Each number is 128 + 32 x the weight over the matrix's rms, rounded and kept within 0 to 255. Layers, rows and columns count from 0. Numbers have three digits each.

# layer 12 attention query, 96x96, rms 0.0722, rows 68-95, columns 0-95
148125054078089123129142179151089118115121157114163159081119145134153177189131169157103169184090141105136116114142191139167218131157132181144132087077137108177164066213149153082110061180148137073080127145153135184107076165133145125104151141116111050063150129114201112081112158188175083075
090124132133087102157112189119120142096108193124062078116107116109116206074099204106096081152152134119168146133076116130124192105146109087195097108105098144122156125149162142103128088134110131139133159144134133120149150134169200109186164168182103123143098115096116128129102112143173115112
087170113078180128112139143164178118117118088178150171155098185221169150208152081144157110154093174112173118118138162115118161171091117129172200135110053114120165140173168116065136110132123089108121097161183125132097090130151148116212185171116112083119075133090178155091143142163187134080
166165171109091120153121145137102112156195136142136196079138156255060097156180174100097183194115106121118123127139140149103090113102116139150101131125128108104069084182164138162057091128171170108060161126145112142116118153138121174149126103103123091095164120136127095107139177177078052102
098188073107111137169187171106188093160100138135081076092120161123146086077093177120145163124175137143150121179116103100145131126152109122089139143174135156137134160097112088171127178108070138169183177140093150117081123166207145191162121157137119168124121143075118137157106088104105182150
070158149161144134072173140123202165104108156166179087152134160070227165093051057167212123118110114113121118185118109100126110126150124116100212128146106158137159203095132081123111176116076102149167094121122148086197186039117152065115137150163088175174121187177102186124171106093203135149
061173106094184170076235132160172134133071143130115107146085193177148193178122053176115074118133169153102108147115111085089126161123117101154153152119157109139145157062140151119098122105156092088134114166117116172059131095064097147118145140010088154146145156122091196156159113082165151142
058145136158177112084121113124143124118066166132157096211121113032164185079134126128163107077158132086119085078111156149113155163137166122157141089123102133152178204128084127058138104140159111116166118172156094069139137131111142105146141115167058137160088181094161145099122089119143208160
140094078117129123177153190149149123152111158124181197077092080134090103088183110086131106116119104131137168085091133107079140117085111156118082090154117076074106201097142117123160096100203117085121100115155103078080141122077066086118180131147160110047158115093120134144174093119134128073
156109097135150123171146100153114161139090152150139195088087164117028085087140125056110095095057126152120127074104145112144156150135118195105046153156180130116145082100089102171126093113202113098102116142124116086149123124095102144098098105105187120094244111078093099119130146184080141073
061177103111160065134100120124127120134070178101093160165143096114046144063152237142130160204143150111142099124064105144115130127065099109131066129150080043142120068131172144104154161089100143053120176126053079171175114192174156122104108122116110119086151099108105117200121086155201160172
126144090146104108141100132175109142169186139104203168100086095164016077057162125148141182140143094161137140134121096195133169137124153079161081122101097090084055038145115133146174142133181112113086183076152106095104064208155122193165147093142097140099122058096199070095103100131115114147
134121111122143139131119116144091123104114111139128121092136105139125113118114120165114148118139132143117137122110112091099159102146116142118113103145154104155146196120143180148143163112105110143141173175106108091100163126100127101166146125134098148161083066146119131131123169102135155127
103197141117131155156156126160135123128139099077136137176123149052136068097148145136128112131140189151112139155107145134199096184124110080117111156092094168113092114121169096106169075149171143154112154129135099126099124121123108116147165106147125171149103099137166155155087118103102111135
131130139129111134136172126143159136157103107093136154138129141103147100052151130108091151109067109148115185178150137126087114082129097093113090148130110178113153141092141121123131123140154106129107184063203114134122084081140143130183108072169119166174121129086097136172125111111095178110
131097095100109094080117171168140114087144151144200142119077146132142125168152087154179159128124125128113086105090107133119157177051142180152167080127125119137148169162131154120150091150111161087079103193095140168113187153158130131074123166160101082108095111139179151159129221150138080059
107144121140149134068112194135055103179156057145125136134104081134150093116123073110190128117125147127161077108174177175127121135134211095131153137097167034143113140138174098132127048192135125076074086119125164132105155167137108148108156146126121114098146103145150125139132120161155067087
180125103136121111096125075182059141061182065180093147107093127087111137148100158115115130148078113105073126111123149123162097166134197177172089133069139128243104020177134174061116069152109105096074078134115095167143111124129136097059140116068128108131123165148164099036162145142174084127
074197145175191151092098193104120149179115128157155142157127130103104145083129126139189126090134098190150060133123076048109085141166159112109108131142149095155137179122123082143145119124159115079141109124132190125123103119104077139103146152100047219134128134182114182109155074095085122183
112134142132112152109098175122128107153142104132146148167165063149083141169174077118131095096139105154117088206110068110094112136171128084083091138122146116143114145124076106229147133072123120143174081184099206170077163140120108195085158153150107144121121085188082168122139151082058110195
162098091107125169175119082169110159179092156104141122130160035144113111146149167124113139174096070115143132078166135152113096133097090194162125086126149119073080097158081137214093099152198198205107078088084079123154207115009118078140138042146190115054162183093095083110157130191079129078
171142158209146146070103105099102122138178117109091111160137047123115084173169088159117067095149116119091181165109163146100063121190123113117094158138146113091030159148103133122064113111143124142147079168134156093165050152112076122065158129115146114113126063114126094051101131156063067160
179128121153176110147136105128125127124085142138165143164133170069171158110130139129041136058141153120165174069157111149183166093114084130209085141095102118142124064152077181126152116150141144156085150113144119119115128163105164163210146129153113109150115131108122083157083109109157132168
162086117114139085083094162124147080165161163128107132119122158059166085128145144100128084135198184129110150060119220108169128058123134080172163092138107097139135153130161144137121178131111148072155139099141142075085096108146154118167093105108151129144079118090150158089130151167141108145
138159138060105134120115164137186096144198153110188141119143198133126148160148184105098167105089096140115147098107187102217104100100153081111095108103074118162124089098146142131180164080103149044106183114155122162077091147095157126185093107102120044133168108147134125129086098094086116142
088179044158178145145151143173105137118135171119169137111063177074103164083050114086172091152151242160096147163174113138217051200165129126156164096115105060171178169162123133091113124136148131137150124165140066084088125138181072155193112152134125131133152101103122141159143133126122144091
116113153089077094169148099138168145110097188083140137121125169167191179094120184162108100111238164138143149102155108075139135129134137056159185114102131122150172172102115134093163161128077088111168119150098116159115065120112105128154143162130096196159082126098175184094108139055110132146
126101030104115102131167162125124148128067176151185167149165156132145152068120160122117113090073164071069166203121114145145109141158080113064150150197147157152134166148143175117094109085075144138163105169166096126147094145141135130139160174157129167127152156079102124149098147075099152145